Part of a small language model's weights.
Size: 23 layers, width 192, vocabulary 4096, 11.5M parameters.
Architecture: RMSNorm before each block, rotary positions, no biases in attention or MLP, local attention windows, gated attention, norms scaled by depth, capped logits.
Training: a variant of Muon for these matrices, 397M tokens, 12125 steps.
Each number is 200 + 20 x the weight over the matrix's rms, rounded and kept within 0 to 999. Layers, rows and columns count from 0.

# q: layer 9 attention query, 192x192, rms 0.11, rows 169-191, columns 96-191
# k: layer 9 attention key, 192x192, rms 0.111, rows 169-191, columns 96-191
# v: layer 9 attention value, 192x192, rms 0.0982, rows 160-172, columns 96-191
# o: layer 9 attention output (transposed), 192x192, rms 0.0898, rows 160-172, columns 96-191
q169,195,214,186,240,205,212,201,205,186,228,203,207,185,241,162,198,192,199,193,188,227,179,206,170,178,237,170,213,173,177,197,207,192,191,200,200,204,204,191,196,201,199,206,221,201,217,184,188,212,208,207,149,202,216,220,210,234,183,201,193,219,205,196,182,175,215,202,201,204,217,239,224,187,186,158,185,195,204,192,189,194,194,222,188,199,205,219,214,183,174,193,208,169,212,215,202
k169,199,204,168,187,202,205,186,197,195,210,204,225,189,199,207,190,188,234,212,187,187,205,203,193,205,188,205,203,198,186,211,175,199,195,200,181,191,194,228,176,192,197,195,190,187,217,201,189,216,211,207,185,181,211,177,200,215,196,169,202,179,200,218,185,198,228,213,187,186,212,192,209,179,208,193,202,173,210,215,210,216,182,196,214,203,196,204,218,206,210,189,202,247,201,196,221
q170,206,176,194,179,169,179,203,204,214,194,213,205,214,176,218,213,204,196,196,206,204,219,218,219,217,197,217,192,210,232,193,188,224,209,202,191,214,190,206,207,203,237,206,174,193,174,196,211,179,188,201,217,196,187,168,203,187,235,207,196,202,197,202,183,217,205,210,209,180,201,169,177,216,201,238,216,206,182,198,205,191,207,191,183,233,216,188,209,223,207,197,190,192,176,195,198
k170,222,198,227,207,218,185,205,203,214,199,206,182,200,211,202,207,186,177,188,200,208,190,206,236,209,211,182,190,207,208,172,210,205,183,208,225,211,198,213,231,202,232,198,173,218,199,184,211,215,186,209,201,208,204,244,183,192,210,216,187,165,201,177,209,226,181,203,234,209,178,202,185,206,191,234,218,228,210,170,163,200,233,209,165,212,199,195,194,202,233,212,213,215,211,194,207
q171,155,221,210,219,201,192,184,192,196,222,184,233,179,209,161,182,212,181,247,197,193,200,183,195,182,212,194,237,211,184,239,190,186,172,175,214,185,220,195,203,212,175,217,192,185,248,212,200,182,211,176,171,209,204,233,203,202,159,205,234,187,162,187,186,173,199,204,195,230,207,233,161,195,233,159,163,191,253,179,246,204,177,204,183,204,181,217,199,182,215,213,228,225,173,204,188
k171,137,153,191,192,189,247,173,196,164,200,221,208,187,204,189,200,198,185,199,191,211,234,175,194,207,237,192,219,210,167,194,190,168,231,173,194,197,239,197,184,223,190,229,191,213,234,203,171,228,185,190,202,188,205,254,225,185,184,143,254,194,224,233,182,219,245,207,174,220,222,193,219,183,161,212,177,186,226,179,248,183,182,155,188,199,222,230,193,173,189,189,190,208,179,249,218
q172,219,213,222,230,190,178,197,178,202,196,195,207,209,204,180,185,228,192,161,211,208,205,180,190,183,208,190,176,167,229,214,205,217,201,192,167,211,194,188,191,208,215,212,216,198,174,197,220,191,192,193,208,162,174,181,190,220,187,208,187,199,205,201,219,179,169,184,205,217,186,220,179,185,169,202,203,195,183,215,174,195,210,184,177,168,182,192,199,197,193,208,225,182,208,172,180
k172,217,223,232,185,213,202,209,208,189,168,191,191,241,172,181,181,211,187,203,179,213,213,175,200,193,212,208,216,186,236,188,217,183,192,222,208,196,177,190,193,195,234,189,205,215,201,199,203,184,221,210,230,203,174,162,159,182,213,180,185,228,221,227,225,219,192,184,215,228,181,175,206,242,183,201,199,207,197,236,192,195,193,181,205,190,169,188,229,209,214,196,201,194,237,182,183
q173,205,194,198,198,212,191,162,176,211,207,217,212,154,229,204,220,200,164,223,224,237,187,170,187,236,196,195,244,231,204,219,219,174,209,187,207,202,212,149,218,172,196,185,223,212,206,177,202,202,188,219,179,162,192,188,191,170,215,182,220,184,172,211,204,193,211,208,220,220,174,155,237,202,202,194,177,161,206,185,228,210,194,210,199,211,229,173,151,174,231,168,174,176,174,236,214
k173,195,201,214,184,222,196,162,202,163,215,169,229,207,241,168,188,194,218,194,237,186,208,209,201,196,220,160,207,201,210,211,177,159,213,168,210,203,231,155,194,213,200,210,184,199,207,202,185,221,169,223,196,225,194,236,235,190,198,198,210,186,195,177,181,180,191,265,208,196,221,176,183,166,207,174,200,182,233,202,224,217,163,215,224,207,228,212,223,195,165,195,212,207,205,232,233
q174,200,197,189,212,180,192,203,217,171,208,183,202,193,226,175,181,171,166,176,195,200,220,211,214,213,193,154,189,232,181,189,224,238,193,195,196,227,186,162,140,231,215,197,230,165,186,177,205,191,218,213,191,211,226,213,182,202,215,213,212,226,216,232,201,219,209,172,177,207,199,223,208,193,202,217,195,185,191,212,198,209,179,216,173,194,201,225,179,209,195,174,191,199,233,209,239
k174,159,210,224,183,179,236,167,203,207,204,211,232,198,185,230,214,212,203,193,213,222,185,218,220,216,216,212,214,198,188,190,229,182,203,175,205,209,192,121,203,209,205,188,178,191,205,166,197,223,194,187,196,177,193,193,209,202,148,183,220,151,201,211,181,188,231,189,195,168,205,196,192,175,168,208,192,177,182,205,189,216,202,202,170,207,184,185,174,162,181,212,185,211,225,191,214
q175,211,179,208,223,232,224,194,196,190,174,181,226,217,200,197,155,167,184,223,193,194,195,212,193,222,158,195,215,186,174,191,206,196,184,216,202,230,193,207,178,193,196,183,202,220,181,161,195,224,155,215,190,198,193,202,226,222,197,198,223,217,226,186,196,194,226,209,161,192,226,215,210,177,214,248,203,217,192,202,233,214,211,204,190,216,198,188,189,155,247,222,215,241,227,212,205
k175,196,221,172,218,205,190,190,227,209,189,214,161,195,191,196,177,183,197,214,188,188,194,194,210,152,236,201,195,204,228,214,177,149,214,194,200,158,194,189,220,169,192,204,193,167,181,206,179,207,185,196,214,210,199,160,198,208,209,222,174,166,210,223,204,181,220,187,226,207,214,189,223,207,206,197,190,180,202,208,180,198,188,178,239,197,180,201,223,206,187,175,177,186,218,173,210
q176,220,229,208,213,210,214,245,214,228,194,175,187,213,206,192,208,188,195,192,198,191,156,194,212,202,184,215,191,201,211,197,230,207,188,234,190,195,156,223,217,199,215,209,194,193,181,188,207,211,214,213,188,229,246,182,195,225,194,252,219,179,173,188,192,184,207,217,230,188,193,193,209,200,219,202,171,195,221,209,201,205,198,190,227,195,167,186,176,212,193,198,202,208,198,214,170
k176,212,193,190,209,179,224,199,207,186,224,172,198,197,210,207,210,202,217,176,181,220,202,186,174,173,210,170,209,170,233,182,187,206,179,193,202,207,211,178,182,194,204,181,237,175,213,205,192,174,190,218,174,217,185,185,184,175,165,182,229,177,188,223,160,217,203,228,158,205,224,219,192,198,205,210,179,215,219,186,194,230,224,166,192,208,188,217,227,208,209,202,184,220,212,214,225
q177,159,198,224,189,205,209,203,187,187,216,184,190,204,212,192,244,189,183,195,210,224,220,189,201,204,204,181,241,201,206,229,191,186,191,206,209,202,201,193,189,220,183,187,233,226,192,195,180,208,212,212,173,160,177,215,242,200,206,199,215,201,209,204,197,233,210,189,208,190,223,203,195,204,176,207,194,212,237,177,181,213,213,213,189,174,241,222,211,165,185,217,221,237,220,194,222
k177,179,207,209,222,195,187,189,192,185,186,218,206,222,205,193,204,181,181,189,189,212,191,194,202,205,209,172,180,185,168,214,201,207,196,196,212,196,166,173,205,203,201,170,209,184,170,207,205,187,189,206,200,199,210,197,203,210,231,220,166,207,217,187,200,212,226,177,183,215,178,208,238,222,194,229,205,207,209,200,187,203,216,214,179,213,199,168,208,176,235,213,190,212,216,199,209
q178,202,223,225,159,184,197,200,208,223,200,178,203,220,198,197,188,187,212,230,192,238,225,169,220,216,226,214,201,193,194,198,206,222,193,203,184,177,240,227,194,226,243,225,190,199,202,187,209,204,210,227,234,207,175,191,181,181,207,203,197,216,227,196,164,203,201,222,172,200,187,176,224,191,193,208,219,174,190,188,175,195,226,204,208,221,175,217,191,183,224,199,209,165,212,180,216
k178,186,182,183,208,191,207,195,181,188,195,184,193,206,197,202,181,228,218,184,184,204,154,204,174,249,193,203,203,225,144,213,180,180,217,192,181,205,205,174,208,202,194,211,160,186,199,221,199,202,215,186,193,173,200,193,238,195,201,196,229,198,193,188,211,208,204,221,183,205,190,222,175,192,217,210,195,207,246,188,212,205,194,184,202,205,240,199,209,179,187,190,197,185,167,230,219
q179,205,197,209,218,215,182,215,207,224,202,208,218,212,225,222,190,215,189,216,224,208,189,196,219,219,166,212,199,210,188,194,213,224,255,247,189,184,187,232,188,174,217,216,208,214,195,182,234,227,194,198,246,238,150,214,193,231,240,180,196,221,227,203,190,210,199,214,217,202,219,207,193,186,176,198,187,194,165,159,239,182,224,221,202,198,187,198,173,199,190,181,204,192,193,177,173
k179,185,176,174,219,193,206,165,215,176,201,217,204,209,202,204,195,188,200,183,198,206,220,188,217,206,201,192,178,154,192,175,161,165,220,201,169,207,214,186,223,232,199,197,164,181,204,174,185,191,168,199,160,182,201,195,205,201,190,181,219,190,190,196,230,207,239,189,167,202,229,190,204,212,184,210,203,208,242,192,233,180,221,164,199,184,210,202,181,183,174,190,217,215,218,235,199
q180,177,210,193,202,214,166,186,226,201,175,126,208,200,211,203,190,217,207,216,165,185,200,212,199,217,200,218,189,201,201,170,192,178,182,211,191,172,217,186,193,181,197,206,225,221,219,205,186,214,177,192,195,201,216,212,190,227,196,202,147,205,184,176,162,193,208,200,182,203,212,180,201,207,214,244,210,202,205,187,195,204,207,203,206,186,149,202,184,206,204,222,197,216,203,216,170
k180,281,218,206,197,202,190,208,188,215,173,202,189,200,187,191,180,165,229,209,193,208,208,180,195,168,176,205,208,203,186,223,184,219,183,194,181,192,188,226,176,214,184,181,219,202,220,189,209,247,223,209,192,194,202,195,213,214,218,220,213,197,185,213,195,217,198,198,185,216,210,207,193,209,224,168,198,204,206,224,218,180,197,184,197,176,170,188,184,228,193,189,200,199,179,222,219
q181,179,173,186,188,220,188,207,193,196,189,198,182,204,223,198,196,220,205,182,224,203,192,202,213,164,194,189,230,212,198,216,172,211,213,215,249,204,181,197,211,210,211,225,243,239,197,198,202,188,230,215,217,222,191,175,195,195,198,217,205,212,220,198,183,215,169,156,199,181,154,201,206,229,183,211,213,199,193,174,180,172,189,217,175,221,190,214,216,219,217,169,189,206,202,219,187
k181,171,198,183,237,190,219,167,178,205,206,241,209,223,195,179,218,192,194,163,243,187,218,181,202,208,226,225,220,192,187,201,197,203,228,190,222,176,193,217,200,180,215,177,201,211,168,204,198,215,195,214,165,163,202,230,176,203,212,161,218,176,194,199,198,197,221,252,200,193,200,170,208,185,209,209,192,178,207,195,184,209,218,214,209,191,193,222,193,176,219,241,183,214,186,194,237
q182,204,194,202,204,189,225,225,213,189,216,198,195,165,164,206,202,223,218,227,192,224,180,243,180,211,209,220,182,188,196,231,233,163,150,209,195,207,165,212,219,206,199,166,210,213,206,195,202,213,185,226,159,174,195,179,214,178,192,189,202,190,203,190,194,198,180,210,206,216,189,208,185,184,181,180,205,234,212,211,189,173,166,215,196,204,213,182,163,187,213,163,198,184,228,212,195
k182,227,224,221,195,180,220,198,182,244,213,180,196,191,167,197,164,183,184,199,204,177,185,186,218,186,202,212,199,218,211,160,206,228,220,220,188,248,187,214,186,188,220,222,201,197,183,197,197,171,198,222,222,205,209,182,183,181,218,220,187,197,192,188,233,184,231,214,161,182,195,203,199,202,190,201,202,198,196,188,183,165,234,218,180,181,208,225,214,212,195,216,243,220,208,191,176
q183,185,171,209,166,188,227,191,189,194,191,200,183,172,213,198,199,193,186,200,179,195,210,220,223,234,187,175,196,201,227,175,233,181,209,185,210,178,164,204,215,230,214,207,237,190,230,201,201,155,191,216,198,194,256,209,206,168,193,210,199,203,219,220,184,230,193,188,180,207,208,221,231,191,206,185,168,240,178,192,189,191,212,202,183,220,185,198,234,190,206,204,174,202,189,197,203
k183,197,224,204,260,167,188,202,195,202,198,230,205,221,205,197,189,220,198,194,217,170,199,217,188,222,202,200,186,206,164,183,200,209,206,206,203,216,156,193,169,194,203,185,162,230,157,189,198,192,214,197,239,218,204,193,202,188,211,218,180,206,198,164,184,198,183,180,196,193,182,225,230,198,180,222,217,213,200,209,186,211,215,174,211,224,212,168,188,217,226,175,182,202,206,157,197
q184,204,197,179,204,180,220,208,193,204,214,185,205,200,237,215,223,180,213,196,232,199,177,177,165,208,208,214,196,219,191,180,210,216,237,197,222,157,183,169,206,198,200,222,166,190,208,219,202,193,195,180,184,203,207,194,187,218,212,218,213,174,219,218,208,188,220,219,203,236,179,179,179,184,210,187,201,219,224,198,185,177,194,185,197,196,189,252,202,185,236,225,202,168,184,216,188
k184,208,212,252,176,212,203,174,233,192,181,181,188,211,197,206,186,236,187,180,189,204,196,227,205,221,213,214,192,194,186,196,173,204,166,206,196,198,183,219,197,202,182,175,175,207,192,184,215,189,207,217,176,191,242,222,213,201,208,202,195,206,190,227,187,223,218,199,184,179,186,180,210,185,216,220,204,227,215,223,201,235,212,222,205,207,189,205,216,202,184,219,217,193,210,218,199
q185,192,189,224,212,206,156,185,190,217,184,199,225,243,223,203,197,220,191,197,176,195,180,183,234,206,182,210,183,237,219,175,173,239,156,184,197,200,215,218,234,196,217,199,188,191,217,192,171,192,204,156,183,223,184,204,162,178,204,204,226,194,180,204,164,192,180,192,212,195,209,197,192,211,200,191,211,220,173,194,204,179,189,208,220,207,216,212,217,220,182,218,170,192,180,197,231
k185,186,201,177,175,207,186,208,216,205,214,211,198,200,212,213,192,205,213,229,167,183,196,213,194,189,184,162,205,187,175,155,167,216,200,194,194,171,209,184,165,221,174,210,213,210,187,176,204,211,198,156,205,215,204,236,158,215,201,187,218,209,191,224,184,165,169,187,173,173,216,219,215,183,210,203,205,204,185,187,190,174,173,227,222,178,176,197,177,205,203,215,194,204,197,200,217
q186,192,212,203,232,180,197,211,210,176,176,206,205,195,212,192,172,228,191,205,176,221,194,205,194,198,173,208,216,203,201,211,218,171,204,195,237,189,169,239,203,183,164,208,183,191,208,209,218,182,195,191,247,206,216,198,211,205,206,198,199,197,193,203,228,190,218,197,212,222,219,204,195,171,227,211,188,223,215,226,206,218,184,213,168,198,187,195,196,210,185,186,233,209,188,219,210
k186,226,202,204,207,215,168,185,225,192,212,221,191,221,230,208,196,219,201,250,176,176,209,177,193,204,187,240,218,178,199,203,216,219,186,236,189,215,212,223,212,186,270,196,185,180,175,204,190,204,188,199,190,227,183,185,217,203,186,218,205,207,188,175,201,182,182,219,201,183,177,205,171,197,200,187,207,233,196,170,208,204,206,194,214,182,153,192,189,188,187,230,216,202,205,191,208
q187,203,201,182,225,187,208,218,173,206,201,192,190,205,199,205,190,204,205,189,203,201,167,182,189,181,207,172,229,193,195,190,203,203,192,205,192,187,203,207,215,217,211,211,204,226,221,189,197,231,202,209,171,207,215,207,224,190,179,220,186,199,212,211,203,194,196,187,220,209,214,240,203,192,237,177,197,200,196,173,187,195,196,213,177,207,217,192,218,186,166,174,206,198,216,217,181
k187,172,206,215,193,186,206,251,211,211,187,223,215,204,204,198,200,188,197,145,206,227,216,225,190,188,188,221,193,185,190,182,214,167,212,228,208,190,206,217,169,152,205,186,189,202,211,183,171,208,176,231,210,194,187,158,193,208,213,226,217,194,221,209,188,201,202,182,192,211,165,213,202,203,176,235,215,205,219,205,177,189,209,210,193,230,174,201,207,207,206,206,212,180,220,204,209
q188,225,202,187,201,192,170,235,217,210,219,200,182,163,188,184,204,195,204,231,204,204,220,207,236,193,193,193,195,185,217,185,191,189,189,201,202,221,208,209,224,182,220,215,228,198,211,196,199,183,216,210,219,201,200,194,232,197,168,188,185,158,207,204,186,201,178,215,166,205,204,183,178,211,196,234,203,195,198,180,202,194,198,198,204,154,202,188,187,188,173,193,205,195,193,149,226
k188,196,184,157,172,185,195,216,201,205,186,216,191,202,208,174,201,197,191,184,193,207,195,191,184,217,207,231,181,202,225,228,194,213,200,210,210,187,181,190,182,214,205,198,213,191,201,203,213,170,216,172,203,183,194,198,184,189,227,194,217,216,185,218,208,174,217,187,215,200,194,203,196,228,209,228,232,186,203,192,231,191,210,176,203,224,208,207,191,183,202,202,182,179,188,219,165
q189,223,260,221,188,198,202,197,197,204,226,219,171,210,201,194,212,234,232,201,178,213,201,189,197,201,236,208,212,187,205,208,225,161,154,233,217,212,216,187,206,192,194,220,213,189,219,193,189,175,195,182,195,221,222,193,180,183,220,179,184,195,217,232,174,202,182,187,200,167,189,212,186,184,192,211,240,218,192,202,218,147,200,223,202,193,207,166,232,149,203,211,201,188,223,201,158
k189,221,211,205,214,184,215,214,198,214,203,158,226,196,139,176,197,228,184,211,191,207,208,209,185,193,188,218,179,209,192,212,193,236,163,194,178,192,162,156,203,217,180,208,225,211,194,215,163,225,209,219,192,174,195,197,177,192,221,182,205,185,163,179,200,173,194,195,209,170,197,215,202,196,214,214,200,175,214,196,181,184,204,197,208,196,194,213,195,202,199,194,178,210,211,198,167
q190,195,200,188,170,174,224,179,190,171,167,221,225,174,188,189,226,209,178,239,210,187,229,229,195,214,215,165,168,182,179,191,202,173,185,208,219,181,155,216,202,185,220,215,145,204,210,212,187,208,204,182,204,197,211,200,235,161,181,198,223,186,228,193,194,188,217,202,226,193,199,225,209,181,177,226,207,184,189,193,167,219,175,200,189,230,177,204,223,176,203,221,226,218,205,222,209
k190,205,225,208,226,217,210,208,204,221,196,182,162,182,167,182,194,192,209,181,202,159,177,209,231,188,193,212,184,216,217,194,168,195,209,220,189,183,200,188,225,214,207,174,210,162,175,198,218,188,204,219,177,190,173,202,186,225,184,199,162,192,219,198,218,233,194,185,225,208,203,200,184,214,189,184,211,214,191,196,170,227,224,201,204,215,204,176,200,169,205,202,187,170,208,155,200
q191,222,183,213,214,199,174,179,214,192,215,220,195,181,203,206,216,204,214,169,216,200,186,210,203,212,173,170,217,213,204,195,203,195,201,215,211,214,194,185,210,231,209,189,211,198,160,242,206,216,188,196,205,189,181,186,173,168,182,175,185,171,204,218,218,214,222,242,177,213,208,186,199,218,179,185,178,204,212,187,165,210,201,189,217,232,232,177,213,212,199,182,221,197,226,191,168
k191,152,199,211,164,187,240,198,226,164,209,158,194,192,209,183,215,211,203,192,209,212,198,200,238,166,208,189,174,215,246,211,193,201,231,196,211,222,186,192,199,220,240,162,214,181,192,215,209,214,202,225,230,197,177,237,219,188,183,174,222,191,225,176,194,188,233,240,202,164,213,199,206,202,189,216,243,188,202,228,174,216,185,165,209,198,201,215,216,215,168,184,203,222,205,210,192
v160,209,165,202,180,208,199,211,215,174,194,202,184,202,199,187,187,234,207,205,248,200,186,209,190,203,205,206,163,188,223,224,195,200,211,210,192,210,229,203,225,164,200,198,156,160,225,204,232,152,195,190,181,177,211,182,156,179,196,221,186,200,214,232,223,201,202,248,178,189,216,178,219,202,206,206,228,192,209,172,142,171,197,201,232,202,192,219,232,189,178,199,159,199,208,213,166
o160,190,177,190,211,204,220,196,205,202,183,178,221,220,172,197,201,189,178,210,229,197,214,220,245,191,199,230,159,191,202,218,192,203,223,217,181,181,238,214,198,181,169,186,248,188,170,198,256,174,215,201,193,192,191,164,158,205,210,189,179,221,148,209,235,208,190,193,190,220,233,210,195,202,223,193,217,199,211,199,144,220,159,170,170,190,210,233,223,218,188,222,135,196,220,208,208
v161,181,179,195,196,212,199,200,213,186,172,180,184,215,150,227,183,183,219,198,212,206,181,180,206,182,192,217,165,235,191,177,220,206,199,171,182,158,182,208,189,191,180,157,214,220,196,204,210,224,159,184,197,160,220,220,240,163,230,198,203,178,174,178,199,221,210,238,207,187,230,196,179,205,213,201,189,211,229,237,211,221,211,210,252,213,214,240,224,235,182,190,210,208,196,202,228
o161,195,190,218,213,185,192,224,232,208,230,185,150,201,129,208,184,196,229,202,197,232,204,165,196,195,202,238,172,209,196,163,213,230,232,172,180,207,185,215,194,184,195,199,230,178,187,208,195,197,193,220,200,141,187,195,208,191,223,191,209,226,191,200,213,191,207,209,189,183,232,211,168,187,196,197,190,162,206,234,168,207,194,212,210,213,213,207,226,194,199,174,199,190,223,219,152
v162,173,218,217,193,212,179,215,209,173,180,209,196,197,185,177,166,209,197,217,238,185,196,199,211,196,236,185,207,212,180,198,216,193,193,209,188,184,183,171,234,199,204,202,192,236,224,168,174,201,187,209,206,203,218,229,216,195,145,145,183,197,193,221,208,211,178,196,183,230,182,173,202,201,174,214,200,205,246,204,213,214,214,224,165,209,254,154,140,200,157,217,152,190,170,209,186
o162,208,165,206,196,246,186,230,237,212,189,230,215,183,226,159,180,222,182,206,225,181,211,192,186,164,231,210,200,181,204,207,198,167,189,232,181,187,189,158,183,193,179,182,173,202,186,180,187,179,209,182,210,221,211,210,186,187,173,183,198,204,211,186,229,196,237,196,224,233,200,204,231,207,179,217,167,200,215,194,202,214,222,209,166,232,204,192,196,238,162,198,198,180,232,208,206
v163,171,191,184,219,223,191,201,180,181,193,228,193,188,212,229,207,210,218,203,180,168,215,197,201,192,173,195,143,221,214,212,217,217,226,230,208,145,183,215,178,181,194,221,185,223,232,180,232,227,220,182,208,231,188,198,209,202,217,216,179,250,192,193,224,232,180,221,219,227,181,202,148,203,169,183,168,188,205,198,215,215,178,203,223,259,197,182,201,204,240,193,201,207,211,233,195
o163,190,210,155,206,179,189,212,200,193,233,234,185,195,241,226,215,189,185,191,193,198,213,177,189,176,201,219,164,190,223,194,215,231,227,199,239,215,204,198,203,203,207,230,225,209,227,202,212,173,193,194,220,183,177,194,204,216,240,197,212,206,184,186,184,191,189,204,220,197,212,186,145,220,198,200,208,195,225,170,189,198,215,189,237,192,210,207,176,159,219,196,207,193,174,241,192
v164,182,199,230,201,217,198,195,169,180,203,170,205,209,218,174,183,205,241,227,214,173,246,192,205,217,217,200,207,177,190,223,186,184,193,198,209,233,231,177,195,211,238,231,221,183,189,222,170,187,201,202,204,234,186,226,196,206,167,174,172,192,215,224,189,194,206,220,231,241,194,172,205,193,206,217,168,162,170,207,175,224,226,217,198,223,181,235,159,216,193,155,189,216,209,207,189
o164,198,180,222,202,215,190,202,195,167,186,145,184,219,215,187,205,197,267,172,234,180,225,197,236,213,216,169,190,189,191,233,171,193,153,186,226,192,184,184,211,214,209,208,183,165,212,209,187,218,197,203,173,198,176,205,213,201,214,152,152,217,229,218,166,213,208,236,199,200,198,187,213,197,199,204,197,218,161,208,211,239,210,209,180,194,189,238,182,206,202,210,199,188,205,200,192
v165,164,172,184,197,192,223,198,183,202,227,168,230,221,179,174,170,179,217,209,234,235,214,206,191,228,196,208,192,178,222,205,208,204,203,214,220,177,158,245,178,206,211,204,198,202,211,180,199,198,202,230,168,257,177,176,187,217,212,190,187,195,225,237,211,201,195,176,170,184,188,228,178,213,217,188,191,204,212,196,189,204,210,188,158,222,166,198,234,183,223,212,197,211,201,180,173
o165,191,184,192,211,201,180,199,189,223,201,214,199,207,162,195,161,165,218,220,187,230,231,202,222,213,181,225,182,181,190,212,189,212,182,221,236,197,187,227,158,220,198,212,218,205,196,204,206,195,194,213,219,212,212,162,177,183,211,194,189,188,211,224,199,219,189,205,171,179,188,224,197,208,231,184,199,176,208,179,200,180,220,217,169,213,199,221,237,176,202,202,184,216,212,198,204
v166,210,180,237,183,203,214,183,211,176,189,264,213,216,206,193,179,210,184,209,208,200,184,221,197,205,199,180,218,191,216,215,178,188,219,170,231,221,204,180,169,214,202,186,189,213,191,241,185,203,214,224,202,220,174,169,218,191,211,217,211,229,173,213,179,198,212,191,241,232,214,216,203,185,213,206,227,202,230,214,218,196,187,234,228,189,190,251,221,204,216,192,188,211,199,187,204
o166,221,209,187,206,174,203,192,196,174,183,221,225,183,180,213,187,197,217,174,216,195,232,203,212,199,198,207,229,208,220,211,177,191,193,161,221,236,233,231,176,170,226,206,183,198,224,168,176,192,205,195,174,208,161,183,205,246,204,240,167,232,185,217,181,195,219,205,242,233,188,213,195,226,220,198,193,180,189,224,176,204,195,192,205,179,194,192,194,196,211,177,194,217,204,194,193
v167,222,241,194,202,210,231,212,209,189,176,180,228,193,176,231,189,234,221,165,211,200,210,228,221,222,172,184,203,196,218,233,205,195,231,216,195,225,194,191,201,191,226,168,208,224,197,208,216,216,234,199,185,205,182,173,213,175,223,224,179,193,203,240,216,225,169,197,196,165,170,183,210,191,197,170,187,181,197,224,204,216,149,202,193,221,218,174,206,182,206,190,206,197,186,184,178
o167,247,220,210,209,181,209,224,204,221,158,180,225,175,223,189,207,214,240,160,204,204,206,239,194,230,202,203,179,214,247,250,217,220,234,193,221,213,182,211,205,200,217,183,205,196,192,264,212,197,191,227,203,201,179,219,158,182,256,224,213,227,213,237,200,209,205,190,193,223,188,184,247,217,175,170,206,202,206,161,215,189,184,211,222,200,195,224,178,225,205,210,191,215,217,218,164
v168,215,205,192,198,219,169,170,168,183,182,189,185,231,182,189,206,203,213,203,185,185,224,254,232,198,242,229,169,211,188,228,138,195,187,195,220,193,229,199,204,207,199,186,213,195,219,208,213,175,192,234,173,153,199,167,184,190,181,147,184,221,206,195,191,193,187,205,210,193,216,190,172,226,234,199,185,222,202,180,210,224,192,204,223,182,183,237,197,223,188,232,197,242,192,185,216
o168,212,206,196,229,183,185,208,160,203,155,212,188,215,206,218,192,209,238,226,170,187,228,232,199,182,222,198,157,216,183,195,208,212,184,196,241,190,178,252,170,200,180,215,208,185,233,230,207,179,213,185,166,199,198,170,177,175,191,198,167,200,203,223,236,181,194,205,175,202,196,196,187,184,207,215,196,205,197,186,205,197,204,223,221,181,159,215,199,242,182,243,217,178,191,168,210
v169,212,200,178,199,203,170,186,226,256,175,213,196,189,163,198,202,208,204,173,162,238,174,199,184,180,163,154,196,208,200,178,191,201,214,212,235,207,220,218,169,202,200,186,214,188,215,243,201,168,206,208,220,185,237,221,184,210,201,216,178,176,174,227,211,206,210,169,190,219,213,197,177,202,245,203,200,189,213,197,209,212,175,150,193,209,223,189,213,197,168,190,181,221,151,163,210
o169,189,198,218,211,196,183,200,199,206,196,236,174,197,184,234,200,199,199,227,186,193,171,160,223,194,153,187,213,225,181,185,204,218,183,154,196,230,207,209,143,154,191,188,221,225,188,211,187,161,209,163,199,196,214,193,167,191,206,217,166,210,183,216,235,223,198,150,211,227,205,204,185,150,242,201,148,220,203,205,162,194,160,227,207,167,205,185,225,225,168,199,241,225,167,172,243
v170,201,201,231,214,230,214,218,174,207,175,192,195,179,156,208,206,178,190,149,208,187,187,233,216,162,202,235,173,222,194,231,214,176,203,192,222,202,211,200,193,197,206,172,171,173,192,231,149,207,206,206,160,167,210,222,155,210,216,203,187,192,195,200,196,209,202,193,210,232,207,220,214,221,195,192,241,176,227,229,213,244,192,174,221,214,170,172,209,175,214,202,245,191,214,182,212
o170,168,210,201,235,215,199,187,225,202,188,192,228,202,199,196,159,187,207,215,165,183,163,218,192,178,197,212,176,202,206,232,192,161,211,199,189,167,215,221,178,197,191,191,209,139,171,245,187,188,186,185,217,164,215,195,213,182,204,181,215,175,210,207,209,216,222,174,195,218,230,231,217,183,219,229,245,213,215,216,169,210,171,195,233,201,163,174,239,198,213,234,227,232,201,218,194
v171,193,217,212,223,223,207,197,219,208,180,183,222,204,193,164,174,215,213,172,207,185,204,176,222,196,209,179,195,208,222,171,197,190,179,217,246,174,171,157,215,220,175,215,212,201,218,178,234,236,217,189,226,194,161,180,170,204,212,194,219,200,168,185,189,216,172,209,187,201,199,179,221,195,189,216,223,185,236,227,166,184,214,205,201,175,158,175,211,191,165,219,196,248,228,219,189
o171,181,208,232,211,202,190,197,196,198,223,211,205,184,213,209,234,240,196,212,180,174,217,183,206,216,214,230,211,186,206,229,196,192,185,217,218,241,174,169,201,217,213,184,174,210,205,158,199,173,227,191,225,206,181,199,201,188,189,197,212,195,189,195,198,179,154,219,175,205,229,191,209,204,212,252,215,198,192,246,149,181,212,188,208,181,194,206,165,196,201,166,208,203,222,198,196
v172,206,219,212,211,198,206,195,199,179,191,213,180,174,197,183,173,247,240,197,190,197,212,180,207,188,173,207,220,206,206,188,232,178,204,146,175,222,196,192,224,175,233,187,174,202,185,171,218,203,170,178,218,199,179,204,191,167,226,182,204,195,205,181,198,195,186,180,192,239,177,171,187,230,169,201,185,209,214,180,186,198,198,188,182,209,243,188,200,202,187,213,207,188,220,193,206
o172,194,220,225,229,180,186,167,201,199,213,222,226,188,220,189,170,229,190,183,193,178,220,152,211,188,203,200,197,166,206,186,227,171,171,188,216,182,220,209,208,217,204,182,192,225,190,188,207,197,188,194,247,215,183,195,176,183,169,233,233,180,216,185,208,174,198,201,205,185,217,196,184,192,172,219,244,200,184,178,175,222,206,204,171,217,220,181,182,205,223,193,184,189,220,204,224